From a checkpoint of a small transformer trained on Wikipedia: 4 heads of 64 (1 for keys and values), MLP 1024 GELU.
Each number is 128 + 32 x the weight over its row's rms, rounded and kept within 0 to 255. Layers, rows and columns count from 0. Numbers have three digits each. The size before them is the row's rms in percent of the matrix's.

# down: layer 6 MLP down (transposed), 1024x256, rms 0.0281, rows 364-416, columns 128-255
# up: layer 6 MLP up, 1024x256, rms 0.114, rows 365-416, columns 128-255
down364 109:142109171112088112125160118163163134137060128106119060114146155151140163108110152131154166140156228091130136113147108124130123065119093208197111088162138159114108091159144146160112178068136114148140078109115157064071082103103120124131072096129093120099123138151101152116128141119140122151147126143178147239167078096132153156133128124132152131172121166065099172123185123115136120102115
up365 095:176129059070056146173180103113132103094104120156162058158137135097109134130149069121137111103193102160182114123133122143096136137147165177140127129162173126118070096058078111149127112168043127099182133142164109143093213091180105067085093198100089146124133177094128181132131101123066142110109145103119139090100162107138104143133153154139135148127102106124127102129110074130137118137137
down365 096:131107142186118104094122214149078116158133142116159183075105092127176137122101131154102095190152142132091108177127121115174165118121098100092208068092104177163180158143153144146114144120151166100175095117159158098071069137142094127179177076129119140109097091157093116124136079129106131127134150166154113128165116172108144169092154071131102130175128210091136089083147145163187103126150
up366 102:130115113076145128136173083194097170091065065099157127141124149138154123071172112105142172226170137126139084174123136135117096105019144124139113121130136119118147126111145115094093163127116129111107143148128150115122133139087157106136117168069157127148118069130192141103125095143146057177070142141113098159204163099100150188103115157163126095096136144157049184169066109095128127161113
down366 107:102135123131117179113129127084138117148132105131109100131135114171126114130098158153137091087176152163140177114118097147174069117137157141148215158141112166177094122117153130127158060147163152156145086210145117069129149069164124163139132096135130074139141135173115066174069136190031188132176113139169153124134104121149107069107121127136152170159084125081159136085125119135080102069161
up367 105:108125112204098104089143139160112146091138134109165120158094119131100092135140100103128131103072122096137138109150135163082126117098093140131184087183123152073090197069138157160146168128134124131117186122146117112126107105128204146107113078128112082147148140084077148179048147142133152130112090074092076156151147176191101111135122150099138146122138073086133161120165136118095157213115
down367 103:152127133044180141165133062141160097154098132177079127070148164110102143057122176089042123170159140146111140153104132097180132156182126106173099148128125134167125090133090087078117106114149122121125085159127137151109136076147067099110120193088117140115133122139161130077179163150113097125187152190158226117130143091129157092158163109173124066132165147171139097154072105134139106121150
up368 109:090118150185163086165031143117192136088125137172151129104115095192152128144105170110129180156160129119111146085082192123097139097082177114086076098158103172118126081152131073123147155098155170149159152181129167118080152118130135169110187164114121085168082059145124097131132157141143113078153100058178154162133115128072109126147109138117144182104076188093128080152125121112121126118053
down368 100:192166156156113117118205162132091114154168130089077098123125181080108163088131143108142098107101121109117110178138095098190147175142080144164199162113181135111104166170133112151124077129072126133125118102109110144155152176092154124107098148147175173063158121134119131109148081097124158182118159172096082086079084145132127107128141119120151086133146065141155125126120147125135122123166
up369 095:160115122182122137113163149137125115136114091069179083163093129092080153114090163108089152086132115101113136142094060118076155141184171137117110099152167128105108174190116177154110118147091135100149101124150109145062125092081149153112139105175165167155200067074160099147161188121165125123171152145120133105126037118159071090162085144102171129118133139117058171103138156099112097180162
down369 098:127119165135124122123120148115117162095145134171097191120134141101155123119140117190105122120129181135140053161120150147178098125078113215126149132170151125116159076057128132084143106099149106135133126156179112103141190110171134108120091142046112086117138162180173107096099120164152136131096119102109128091123143151098147106107202062141179140129176135165193161133107098166168130039060
up370 097:185142151200088137125112233158112145124135124121111122131150138107168159135066199185131142075167133164125177162123088100077094148107204127099099127077156127152122086194122133116083126120139128118132133123132131128150166145190157150123185121130141086148138100130108152129097148123075167130146143069131187066141158115093060178137100121100156107189122115079133122063126124137099114069101
down370 097:080125136098141116182117041123121128111132103162110107144129097115133159136191104099124113145123166125193114101168161150190170119129136165135203124116171047131131140096093154146156093128125092088166108123136141162088091106124119143150050125095099222092082135131133117177179068183135089110129083162141109109152102165176162119132178109188142087094135171190099150123140115112132101153118
up371 101:176109108118137116141149148152139133164088121081065114066184213150172092132132101149129142086175164073099130111072110101128134181138079122135107174155152181189119138143105089162160177135139097114125134149127146093110136160108076098065151131107134124099097119121148178146122161114119152142112177198128106152122085159107164109157103217161108194147129192134093143169101136145118124113119
down371 107:088149131164120098121155105120120137148082127159165117149107157105100181158130132121145153181089143135156159110121192146086135171104104108131109165173134114085142155118093136114084195101152156142140116144111140110130106108184047118102114153141073187119162161130107166111171152143122136102155095085122165079070141092091109066102167147086110114129119049109154091128124109190158138115112
up372 109:129145065152134138078170130111114176086126162134073115161136085133094114141165076104126191154127082144136153151108119170086100100071140102123122100121153140149126136176144111155091186144127121156165192112116142145116101144091097105134103140166141157097137140146143099062108176164112108071111166081126093155160161107099140186138091080046180178134092166153126175136096082119112157143171
down372 104:114116171126077185123081195162130083166111147089157096117131157140102202179075133169184077142164171076058156134156128125124165109177098116135127130115112168176116135137091134116143088112131146087141167157117057125150125134125166128177146120121140113100160149137107148141100117108121167123192167120194141111052126133160107075112138121125116117063126105148112107135171143116175097148144
up373 092:094054123124082121077141100173103183120196170080161118097076103119185173199150148119161119166131123126147083170120105085147127161145148082154112101153110109169117176121128140198103095118180153102168137147189113101125145181110116091043134138109081147126108098103117137130110163112107115169140153145147146084125168124144165145088124108118139168146178140151160108078058120143058148134153
down373 094:116175098133155114121080122100135135164096109186133076142149114171099091141112100178064069169143125181072141089109116176077155059108125097046091105118163167194153121076101111166113125125151072177130166159135118088138154095140100131164221157130119106129129154137118173113160104145157147123088104119100165171157159159169126178143149165140132162142121071105114183190156144153173140115107
up374 104:142146155099093143103146107015132087133095133073083135139158124168146118118106186100100118084135135137093115119137133192187173153133112121140158121140174119124198130117166161083184152176156178133187121154129127167162180160130116181081093157082103083170125160120135138138169100208128190183102096147095112156094106172130142142129124113092146174138078067078106137129092156090131081165133
down374 098:098124123185177135087115094186152144165179124189163124116126142139120108116136071139166161142112116118140149123109115049097073133094132163092098146123056160149067106132097126158075089135089079193057135136179149054097104095102108073183173116146133140085145180138079134109108183134102033051144157112109122098127150095114105140090087169163061116162118176142142113093113116117073156111128
up375 096:145186166172138119103133151109137053186138171108158158138083141119129092124147098107144108140147098094127125111094171085153119124057181180061154109127090111077132101123086065095164125158134152082165119137127152178096137140160091134114104140133090236140121156092119092142202128104133136184113151069066120100115149112082112136150134123162165079147130097154116055104086095162157144143091
down375 098:099143084072117168135104159115087131125139097158028135130051092103105171107147171159108185123133181150116195158126097109098080183166103092176132098125123182129092144101158224154155156130125070155088137085112130096117159062150145171094161098125109064150086110073129170092114109171150172124135178155116105090105116097089183117115126150114108163143107168145131174153138133118129176150134
up376 097:084144155165115153136130123087135147120110112083125138129131113131152104136102128084131097110138189113188106111146167193114112109193138158114130120128135114152121170124063131112131119161174124115141115122160186111157157046116157083171159146195125131140147119126119140132092133172100097039128110101169088111164093108059153124123146098111182175184164150121109136112110162098053096199117
down376 096:151140130088085044088097162112105064067164169137133151169143131134107157153108088174142111133179048138077081091080141079119155142066145128109075137127119128091149181122139071145131128088084146159159150112107115200136108180200091172116124183039135102117101225128109102140102135078159157165161158135133144136086105156189144108150078123211103081072116106108177071153132142130185153107115
up377 109:122123063172088140130099146091116082168149118129136189121214080133078141160086146155137103114172126088109141089123092106090122116118152148138169092123119129174116127137147132055127132109145167207117136114040087164089178114118126145178117189067130137160101155129172149040128102088074159092146121162155114090101135099168100079118064153086135163152079109122144135044097151131118124133170
down377 113:106117149173139101141154109169134182109161074115135121150091103120162100121106154127096148117105113240159106153167126071134140156098138116136075174171129151100158099132127091210115086142140106053146141177181172147156140176111157129115122099162135077166126108113119125179120102141190093177135155099117102105118128115104128096119144120188124169111106115108144149172146103111169147123067
up378 104:067141081153031091134148103097145146115135056168162141134149125094093146199027167176125107088167143141191113175196124109111132164176157094152110110106151114164121157157169149164103124124092129127180157068082123147108193118164162155107170137151126085161172100144122116144123116138109105157158153137100156074137108182116148193148146122099198090105119103107122144141130116075166031153212
down378 105:199101107090153123109097152126084089147128168082110140132136109141135141087198083113144162170097163151097151108038150137133164096062106191085120068188086103060112104139088100135115167079138139168145095181182118110098098106045130099145060115092150159082109163099099136108146148088149150186107099125162096189171144115122131095128112107116097144174171150173106154095130117180084182113112
up379 104:131122107138077120150147144109150066088123141116113124059143130153144103135121140141139117165177163060162133044107120133088183159181126149134158097112081109159108076158127126081179072174095178161143164130121114126129154123090121103197118153071138109149161135119081174106130110112193146142106123063116107151116166101123100144131152131089108169120115189158130114160132101107126119154134
down379 109:121118168153142189133123122153096191171117093143130137218132138128097142229104145130151121110097114155083132161120102084146110141080133136135136194124150134151132138131111125172102130126149136074137136126181128140126093131071110205101118073178107116135099133171151128119114138161085142148102118132176146115115100120113168137137085055068081165102099136108130144158133137139143130148195
up380 100:136156114085138087106151147107117153157141109069136124158115120111120209129112132095136182157097152151132131142114091167126160135187097160108125162195115123098202120082147142133205106175131064098135181144160113180153133105122161135144115115185138131109080137166070109163211100141149162061143140101160104107188135113130097107115135110141117147136106143168073161095108149096142159070117
down380 096:144122143142143138182087137175156132125128128165142140130100111103176137152116126148133078124155156117129089159119108097131100153105119073114114150065134105190077172153134150156071163098136157120080117123089164083133069093168120176097147130142168146141123119118203151087090116099129070155153093130094168103085128100169147118111132194061108123113196113112116104123097164104126142133100
up381 100:087132139086165131098170184111142145096131099090142132100130104162127102155154111140130173130177132169079092131057165154101115171137155118109169085143163099121144096107097143145160139157111144185147132104043110123132165160139087125116100171115147116210100062126140186129169139154054081127114113167102176120130170148154115095116113105125107125121127153180110137111138115123098156177152
down381 104:240132077150128122110076052119151139143108158147105107150113163123107140074133148128123117147104108085162229150188133098179088089108086141163117170158106166108104161148167096137130153079179084045090126080130116093131081119149126105118131084125124170095166166113146121116112120096142202164119134079160130149181117077158109137140106154128143074125146106072146133145164129117132077073155
up382 107:149208124079156159122125137144118113123104096079092135106116144079089133143173137138145103132120146116118141154116100157126130180108179096131078090179132131140154124151073097156099038114089146155078107094205130112132128156126147083114127169135198126156116144183157120174096094116164181084116204160142135121112102160166117166130155100156104130140075157179121139159176129122114105193084
down382 106:105125122125119163114176154079121137144149140100139098157155145190153098083153114143107183158111111118163123105104136195168120087144107151109193076062116134156158168086162161140171148159167106093173146155101094099091103096173152149077138138142132089121161164102156128106170135110129027118142088081109118176161126124089153129109151101098148126166199141100150126079095130137104188111144
up383 101:127177104133073070150065123084112062160140135095144142197102158157117130076098109139132091146157234113120077084156118147116172116151044111119129094142104117130179140145148127120115105158203133195117139123131123134149108143134091132124109151170108169064181122103112138101109150184166143122139127140125119153110111115180118113127127144139136153199151125145102108138131150117160055154141
down383 102:076058127190111137115146087081116172151174124161153103081134143156192133113093132099096144118096083106129198054120135117192090089165185107127223144086193090125155107118047137109138142146100093083124087172115163118111160112154106076120128151105132142162093093106143140154162205130077137152122155126153112047104148132128099086150108043114095128134175156136118146071135142108140227106130
up384 099:120122174131116149083117135177146115136150147158196152198146145098142178062148121064083116127143135123087139175135135103110121099139093101118123130125148133155103117139186125078112093142147134191143149132146204180150125163159101100152092084127155150149126176117110141107047092171159128162125065099123144127139143137107157134127082107152084130135087115094114158115110134199158110113109
down384 102:143101137170092185180109102096073116113122081137119123107083121161119150155193155109216141125127148111125146112121092139141186173173149099120074138138174146105166090169106104165057159181095123157142177149138127127138111114207110155066147093145082117148166122139073127177166026172126136110082132105131118154128142080114128118078101196157160135085115134134107173106148076126065123128185
up385 100:152109146120111130144179133091143139098122105118120118122100141095163167134138125053113106115136152091102153173145123150084122096080130125112171082089127101126206133109117144110097196174175176087151092131185147160096173099160076152140130135119075145127130108139110187160189141136154167090129089098094123181180161126084020130131124124125105081138112082131149179107122138124133133128162
down385 099:091117124141170164149137119164169126164150142170128114121135139162105088119078164130179147135155065189193120094165072148135121134145124093177088155124114160137086123159125151128141101095125073163114191100061115105092110126099161149032126145173123126148137116146123103076117098127104086189126176103195138092155108113116178127086114120096089170113103176135107131113117077129109120119109
up386 098:133095098144118120198137105105116123166130118128133159137193110185100116109111073094090120159101135129111101114151129119156166170106132098122106073156116136106158146152148158119174098091128076161121109090126103172135112165143179129081156151167137155063100121120106123161117090110147138129107113152178195130147146095080089056144089151117131105145115143096044183117123067143120140130098
down386 102:125127082120110138158096161096126108084132097109162161042108123142111136101153123145120130108143136133149155149167167124137156148108150106138126140098104095090142127119062121115090119143125134085124135162115041050155105113152142170129102088103115162148198096129119167155172129111187153159097072075071104200126133159120134120130125142138100061076153091100171153070091180107091106165130
up387 105:060122198116178148110124090109111118067130153151145127136100087085117113200138115142108134190153115151090145120167120118172123087129190133070114146136098127150124123163115144168201150148142146114079134171150105066150117104139179135095132134163156053083072158096100091193126110112123150143104114099128129078177116097130108099055130093144131163152132096102189058107110111067163193126168
down387 099:146139099088097112122160164092152067160157130116120113099156167134102125096084125115045158075105107134134118191079142128151145195132093179146135061120140122058096056094094093072065087144092118153148146113167097184156145130141098098177100137069063184192133088168130159090119135160163130093128150155133149156121138134134132129174088110149142138127130115145116190173152123181128084106118
up388 094:106122111161131123139160107192137104172133116121149084183138131121123174120136116118109115143141161081123065135130159099173080118103198180099129156141222159059088154136168079216086147103153103136121125055103122127156168121151158142183136104093111148117116126098143097105122123113140155044097128168109099054108162137103105101123090125110092081162204193074129153119117135140121082110147
down388 097:098099117153182106160120099121131178089098174114090154115155170063082146174124127224116166175121137178078121124150186183104107131188086163110120114106093145095134066105140126084121106136124117118128110165169128126117140174127109180130114130126088137095185153113109156095162073140075156141110128124128142111147187163112109157118104105119116139082133123106163171153106126137140087135092
up389 094:174111120052107158197153151069165166132113094115133104204110106152088162141148146082113166160128177193142129159105097099196126134152132162129031137145024138111061110123091141123121121110132117148113151149143142093138187125111147132156126149169161176144092114103129082062103133131138113116061079080100102150101069204121087096120098158146170103112187117116150111113119152058163186129160
down389 098:080111134139169118068129065130094128087094128124181078123127106091241128162110117131196115084119150129125116100055159166178134186085144099117149133116168097139191168181104094155112153166109097094120107144082154143091118109158132097140086123113133136080128110130142142139191115167162102144111096191141146121125149097172177114144127130088072144144097154117168059161159108144105090174095
up390 109:064126088065127142069120120219096144138173108097114124126152068119222165154140144174130163052151058085175150104190180111122144116175128166114139169136159108148110175137120122172095102128147155102136122098105069120146128093145115141123150114091130154123107049117125112150154133080103087170141098107162099094203109110155112148101156118097175087159125145118111122082145102110075140156164
down390 103:156132097170134150170074150081143120158142154144119101113106170089061130207125133077093077185081125172076048091101118150134081097093124117135139110084105135113134096122154137136154113140077088150102134175118139135105104140136168131135117185185093153188143146137110125110149120140088204138080180150126135099084128128135143138177124107159063100079136142172191158116095147170146076108103
up391 104:187046102152102119169091165143088116107111163144155108161122130162107101088057080155117147137108104113085154123167120121132126147139081139184157180137079134106158161099150085083046116171110083134115095151156182100159142092132150192138113112176183168140155125151131144176096115127160167089159113115125121152106109172144099118155141106116070173108093137105124204118126120094089077123157
down391 102:094185167083114191116169109098154142200115108106151144151132151132184145118172148127132091156117130124109143095121155122150119093100131121084160086080130114153106132135097158136139184083154164121125172146118090133146103193108093071111086125099140114109113134109154107124129159099095097190119167129124127103181168101157205177149106142129147078076179118165120135100153141191189147143119
up392 105:093121092035122113137109201127157157150146130067074127137170133122188131136169186104120204122144164126141132140199128079162128130187080166150132131182078102136142169131136101110127086107035127192084127166127127125129145076073120156111136109056127087095181067145154116141164117128114067096141119103142124119113098144119116143063129134100146186147123131106080135077107146124096137161113
down392 104:111118173175164113113109097119075089113101141159131094077079128133089122136080102144151033106120141122134107098067153124093102103122122078086091109080170141101148065125150163135169135154227151158170137091156100155148095160198173130158137132163146159125141129103157109151103130148126159139084190132146136108127173129140149100221138091135107068122147111172150095128154171134104125120139
up393 101:129107081111112109110151100117174165157106116045144103086088097148007151102120109140149119153174105161164095110063145152057117171072122166165137069201128089141123156139164136148107105117152132133173081108129116178132099082117112125137103118100151110119050111181128091165142135095055112147116115130077137084113130181180151127083147079160141148129181168170118121096107096101138123171161
down393 100:134142162147129137158077193156132112129114111192065162169111137032242111158107216057090112133104147130091155098188133078122140068178140076108096126131119148150121105157053116174133125159125110140122160138125141146137126152142156118155163158116155109099172149083088161098118170126176139107152176079127126130154124053145122139150111203104104099177099127168120099106097136109156183124133
up394 098:159157156135032107107195121131127143123102174100152086156070077116110134138109156128147091132161144162172088150138122126100118113152158140096138160143199156107169159127128144107113103119098113142133128054138140194080151062166103118102153136214105143121148113157094171125136086180128098081169187106145104066176113110069107105156118147176134133149129135040116102091191123117121122173151
down394 100:133137114120188164149087097186130137142146090168095170087145123157141153118138056151163160122056074079135149161083155144182125141067051138087134161079067126097100139094105117093147158156094165177143137133118077134136107162154121127106166101140147161129090137099185089107108218095120175147055029176108144136142130125181104068074106110067138106104140107106133163124140103145151109104178
up395 100:136127206139086145133154071156158167008069126129123175098088126145158133130112137176126121135127149145103130122104086082115115089100155120142186100075091122129149134097177129150146159103056131108110149162170177142151146129141173132093163121131038106171142122120130073123073165108166185098172082169169137103166094108175156155108102158108214112173173115158096169101117149097102141089102
down395 106:177142065152184047107104211117071085184176128116083144125117109116149143109183134127139155121137129135139149096140151190136118155156068126087134155198083133140129148178112144140119100085126142138112138106050140100111145138083090125153147141146149110115127216114167119165197102091160143146144167110040150146102135125143147112083149112107091124152123163063136064178121082125143093126129
up396 097:145128139120084159082117129125132055182080126083130132115157129128154127124184158169120116152089110126092096105182156067104090123125145162073119128144169156134149139109150109132158149178163133127112142144138145134116139088148128150074131155193158158167186097146147101109101126126058127180100120148076118151139080130181076081106163126199148113169088111114056130137148165105192150117084
down396 101:117100103131170088184131123128189189121132143108083120106112124170152115151053129084131107120115142123156117129087128148134197151183174153174107137121066142180122126140131086126131077036134155195097191125180141111123088153096163125133119122100028112098131107134096124147159186132179146093144147107183138082053163109076138104139135143101082138090129119101155145111091115111120136143088
up397 099:133155154156140137127141104098122146103103144098122110120215163151088095107174127153054143114158114087108058066173186081127149135125118174085168114114109137121130115121052110142127176149162056193168140113105157162090173141126107121102147128158196102116071092087148220184177114064153119125147162100172146079181125154112139134157117156166094145160135090124127114154123083143153168105182
down397 101:119128074086137125145143136141115071140074165187131173145077117113134134159141117132220112143126145141135156165125070122141114135115097137173066175141119104065158149118188153130153088103166182127076121129128087157190130137099125145151064135124086150119103101097101050140129087157154158140131099120098137138132124123124132108087136098121140151127136141136057110115134166071136122191122
up398 097:132120185134097163165097084188117142130155128144160186121143052085162120096106116114152152130084046096120116115120132152143091142155114172120107070082046130159129089110120142118078094117101193179161148087125163171158160148158127137136078092088113165126143135121112153101167146104111132166096079053145107064196148137108090190066121118139168134169142083137084157071079173120170158124156
down398 097:104121089141182108101180115107142125145126119138137118084095156173107150138107110174126083134181181152128158139156172130101126111130197096115089101154186148090156169152078155147125125087123067054139139156160090127122145093095133190099142114162153096123101124178140105126130135185146117138205145137111110186150137189090137087139118160115067093108106156134137133135148097117151182092140
up399 087:158174176095111116095157132113151120171115092143139142180118086097165129160155052141116115088076066170112111150107094147135090078115112121106142125129138136077056157097105137090071121092142238086138194118151147179138141087078090171128141117177145106165127088131122132167117160114162152151126092128154111127086145121135131150145151105090184116138120170129116208089097189129070117167140
down399 088:142124159138164158181172174113136130114107099114116096131131125110104113158193191130100090086147177143146129159157129128172224154108147149136083146120103070129143186082158078098172111170158143070118062088114179152141153069156118122139203152120135090120131111120128047136208084116124098101110115145119161145074130171054157143075065134123101108138138125152119143157104105121131176176176
up400 094:125114099108064128164102179084116127090099139096107129104158196115163070150161168147110173204187127092176152202091104071086129126113124134108175084073126171101158048068171068175153172172148077101082139127155133188154136119048118151099118116122131206181122153087136104110094144109133111097174124106126117145122148115102163106157100175146123124140104137132144137093125128082146122143183
down400 093:079146133093176119071148105122123120178129158128097113131107174120108168100160128176149123077116091123131104121132175181129217127120147142088143108126135130171164145117146157128114144108046111158136124107215132107135113136114142102167080072102163136079135066112110104106087081097113146123080178133166121108119128092128116149112152123114185095126152147174098069088105119168117137133143
up401 096:160192075121095146073156141128153130095083157158152182162140136106138120170097098139150149089084140123128147110117164117130144126116215127146176115123142130128187134123123123120141118094138062113118129184154101161113098065115111144184188165160068183118122118142121134144168133205137098135117087121115037104202114166135179164093134110144138085155112105163130157139089069138136111142121
down401 098:124116166092137084161175088143143122140156119116098141154098117189138159104108132145199078142135078145100108142166114063114200127102147144147127157161166149086161119122094077144129119148100178162176096083108176106103109112123109123137109127087177154164185144074155179137145066132127165123167150126064132156087152110112124094111123170142081186184215088134134152123173128124083140126068
up402 104:121089100120136142141084112128064157135210159075121127146110123141186170143131193118144141110137174098138128106113128122136115141106108091123119112167113132100087088156149156101080116128147088084078053060162080167144079103186200160163110072089139152108171146126051167113112119175165157119125095224077194092188099131164128092083144118136152133109134128126136133095110137121137060150169
down402 107:138122121116147136110199132124160111146034088149155106130105086162197108125126120148132122098195097174106122185148093057103173162153156138118105127067095160154135193105103086150161154117160148177135174140117143097094172147141068126114190150151112121114128129080173152170166169106106131132126120054169069095111145133107162145161165130160157128129106142127162110144105162111104111076071
up403 100:119196094100200123171169085106132073177140135089158128179109119064104161125155137144143157109093079133168086116091135180133121112138152111176153138115177091111135124134114140072120130107183104115122155058108126142134168087052092075151115175136165124184100101198109175087089145163152138199131173102152150198125073150123133102148130167106083132198109129148121112180093148126134131120113
down403 094:109087131180146127082120147141121141120116214144107074076149128165156097131118171108175116141219177155155151125157167083102127164157071159102093128122110117185152122092099110135105113110099149154101134167175140117128093160165148148142200114124215121074131144082109137138140118110117149110090097142079119128147137153133097115162152116143186092130129142099175113116140080122159166155123
up404 104:164127162102074202120133113147143148112160096114149127154082115167144101149105132186134104059156112134067075140171097154089097180041173107110149166141122093102196167191131069125156152133133079135117112089135137078149158121183067119107163126096193141195148102137092171180094116119119113101170119173134155155102116137116083099147122139108086121137072114194161142155074120144100128133081
down404 101:117123119115188082196172160120130108113093141197109123115151088108174148125151111116111104195110122086167144089072131087155156069176081178131152092103110184176086098039113173149096092151109170074147116174126089149154095130094173126135103121164095131052126136158141119119151131124110134142100166112118106039172144122151140152107129089145139145099183152110120141112168163146176114129132
up405 101:146117130107118146171128121154111116182121173177133155173148103086145136142122134144143154055087127107095131169127129100181085172116119098207108157137148091123160141156122134027051134107132060197156125139174091161118212104164150126127181123132112170111128144122179133118125185108082115107146137126145088115083083114134112147186117135112172100148111065091167106125120112144155092094137
down405 106:103118141170172093094111144079164147137093091121087104118119167128058117129151140124134136199151139135134120112109143117085187074070156177090113118095109141158096140133117116180142116151142150066135169111112124096098055152164113070129141120134165144120092125140081161097121109179113118148089137192099181106099135114162122131083118115098126187124138171156077151108137165118106121177114
up406 100:170108157155150163165120109131108140093099104125200170147093143151149115059174123112131151100232146130091097171148102085090137098147122086140181107180126151156107086152125051151111171150187123122119088189152075118128129163129112149065129079124191116092118096139115141170154132112086138120112083120138068121097141162124147114134159081099110140157145132195133134128094228148219127130116
down406 104:111147122129140111096149046142155124184138184106110135108138160131092100189097128144142158173079118152158131142167151102187109079139115168133080094120138088132117105085133095125128123168056062209146159124151172084112119123144126140111141161131115113099142178110126116079089114163191072080132119181070182126156185084123133128132048161154189137051129107107121138150162110132050101127125
up407 095:130113197129076103112106105182094169157112158117164119138130103074184141107158124192089126104144151164114130195193178131209117120197117153100159149117121119102093133158121129136139177137060171083146194139115144138084098204097192088172151139126169102122129086113138103105145134182161114122097147138123160107135133142140198139114161131068110136065119172128119176110120132106121196131160
down407 091:087088055107154168145166154119153109178155141140078128088094164166128099166110093076103161190121116074125118060126122111088108082070098109111125061110132101149141149107161129168154108115149083130096131110154059118174124122158069169151152137072157159123141125233098209097130140142100080140172142114174105126101143114120106135134094150124170123113119102160156096142098097144093152135132
up408 101:120183189137179135143109128113116133083142115118155145103114153116100154148092138111150111057180113108113180030107150148112120136112141144140116107130130099126100115170089166131177115078156134115044106081173108087115111127081070064136144080143202117109147165144119105105094104099170163160096154123137137122144134086063126134142148128144168154142067149102077073136122121148140138080142
down408 099:102094069140057126112129160151119100131083116121082151113103150199149102068173176165091131160134133155143113155154107130166124091116126145123116131122132146171102132128164067113062135113112173148145141119131164151087127112157129127096099150159089062145135110142126096178187099138096100102122142154121102168082089121203150119142112160115050183067145109153160183098154105143118153151107
up409 098:132094148149111098150129100143132125071140114129071128106151135093154120160160106139169126166123125159124165118184126161141135123079107102120107105096120136125080154125079091151069126099087091176119163132141188157109133124143139183143169182119164120162124137134115101161074197167201105145138161138106113128113119097174088171086133196124180159113167084079193115114108092085151112133143
down409 107:138137157105154105097172193119174123131162170184159094201152207160121139087126123134115074058102117154098125152170143143065091130147147174107141125195157100143187115144106179138103091187102124043116122138164081148087160113140143130155113055103164085095084117114088118122130081084124123112148118059094123122116082128105129129149176043094153107108109149174122143134135160144098150139129
up410 099:114178162120079121118100147060145138131175137086082133089104100103129097151103115121130154158148193105091110153061084119134103147129148113112139119123145091126125122150117160123096136182089152068209120120082130085112077109186132115125182139074144138117145166106155065166116148151109097164135151143189101100123051130126153153107061145097183151144110124136116136149064143198122164125167
down410 100:143104100166207103172128148127099141118119140160129096161142169111161147087175139137157145111079096190172140128178148138175139094110149126110115078078125207132105162114103146165122075111125121125103088139183132121168132107096105146163123126181169081111160142142100149095065132123105169112120096180129157107138159114167119104124141098152126178089112107115150162107187195164091088090095
up411 092:136118198056086103139151130140130130117105121130112138138098123124191065123065137125111068117113156160099112126100150139185128135098103076095159147143150175141096076133172111099086120207175151081128163171136125152114166119179084163148110128125115177110198146124086179118136133130131122112106052159156210116103133123110029130129102161152113095152092140169185116100154131141147164141153
down411 095:158182072152144132150081157113099144141143111164106059111185101143108183144126137136156187135157105111128135110160152128125117121127111181149069104118122134151132181130137125142107139044117104092129151109111126096141118163125119162149136076135096072190147074106207189156103146146150102124172180095064100115112130122104165152106146106097134182106160113125114104156141137109073110157127
up412 109:134168140204179112123145109176173180104135111108079071092077087113131120129128114120109136100154145143092160093124139075145190099137133160111135101122150136162136125077065152133132083138145164127195100207148159101132126157157144154107163118181108082129140093109117181127130136144095133131107125141192147087149098122088088106157174146060166093113162045148079101105129121159125143151067
down412 104:123071071071057139138121107051104049117187124166121127147104084112141091137143138125120100133123110123166112150124074189120155125100126093114078136152100137105099166236161087172110161109125122162045115100128112168083152099096122119145127146112133131123143116071155074119164119103198115133133144064079141223132129136167180092140079136165159157144111127118126192119155173139124133159152
up413 105:075110095161097096135160086093102112158156074117115151153097070131102137153162166096183153082136159218100152103176155095143148135101132113126126152153155042092163170166163132126107100100138148110088137113136127154116176080096118124146092179149102159132098147137124154163142177174127143098112158142190167092102164133099141126126108148101101119159142032127147109120164157140162084192064
down413 109:106158118154121153106104156123121142138098175175114132130139100130136096167179151143089089123100178095164134135099124137105169147111152144094114109155148156127108151074140101055166161171138160130137062180121153089056124157077177137091178065112131152072156111126155089088124058101156112112184126114034117157162125116107129185109162084133148115178081147086122189102105150168127096148167
up414 101:069112098079129126127100096153146113111150128111093155151154108153115111103073142110129117093129124164125167155172132151131174084190134143124209120108190056113114099163106134163127141107112095145135183175155123147143078135035139088150152099128088131159110142170181094136072082169076125121158165150071128126157098103107139122153081133142136097154167185105187154136074123184121144183130
down414 098:127122178136136145122146131088132144100093113171122149090149153142085194196158072149139149155133187057126085147115099201082151098135137102141139150128085128162100169111158155160103130100187135146151043162146092109136100135158148128078154115166121106136142115113077125132093120080165161145117045131166115073104144097144109133045154122112121116102093145106135127125107160125092100093145
up415 099:151159172154132040124152160117093119132124145092125103202105134120122119107112145145091112145093071109122086065106097127111126135130130186137111177116141196149084151109190108075132168140135147170193041073134128147148133120106070168149161182162188062130120150093195116110166087192102081147108134104175126097096093096134099132173117114112137127140129144100187118158133120131120083121093
down415 099:089082148128141204087163162160179172116086092115129158092120102134157119170130134089148100104148075114132121194160123167154130119164172075118102079137123080123155141161136200118126099097114119112133176164118123091124169135083194091141070087112088132207164115117132111142126179179142169092114133085063093144148175161154177123102117156169133104116117089140127167116180109098201130111203
up416 099:136138094166108065138118159121064124124130095174120133127117084156083061079127079146157132165134155163133144118124173129091139105163155121093117123117128072138118136129111182135114139192201105129140091141093120072116126151118138105097106103221122111133135192068203104195067104104146192083066154144076162112159159147153117112168091141119152117209184078159130113109149109132117136054117
down416 096:142158123115125174098157158118111114074077093123188139125162116096117169199144159132154094084161119085126089154133105088160150144097079140142178086122137164124128143130130074096140119099104149094111132180146191160161106086093128132166115133065171174106126081165066155104119189141105119176164100120117118108125071100116078169085130102123144166140121199107112130122129140174147100121163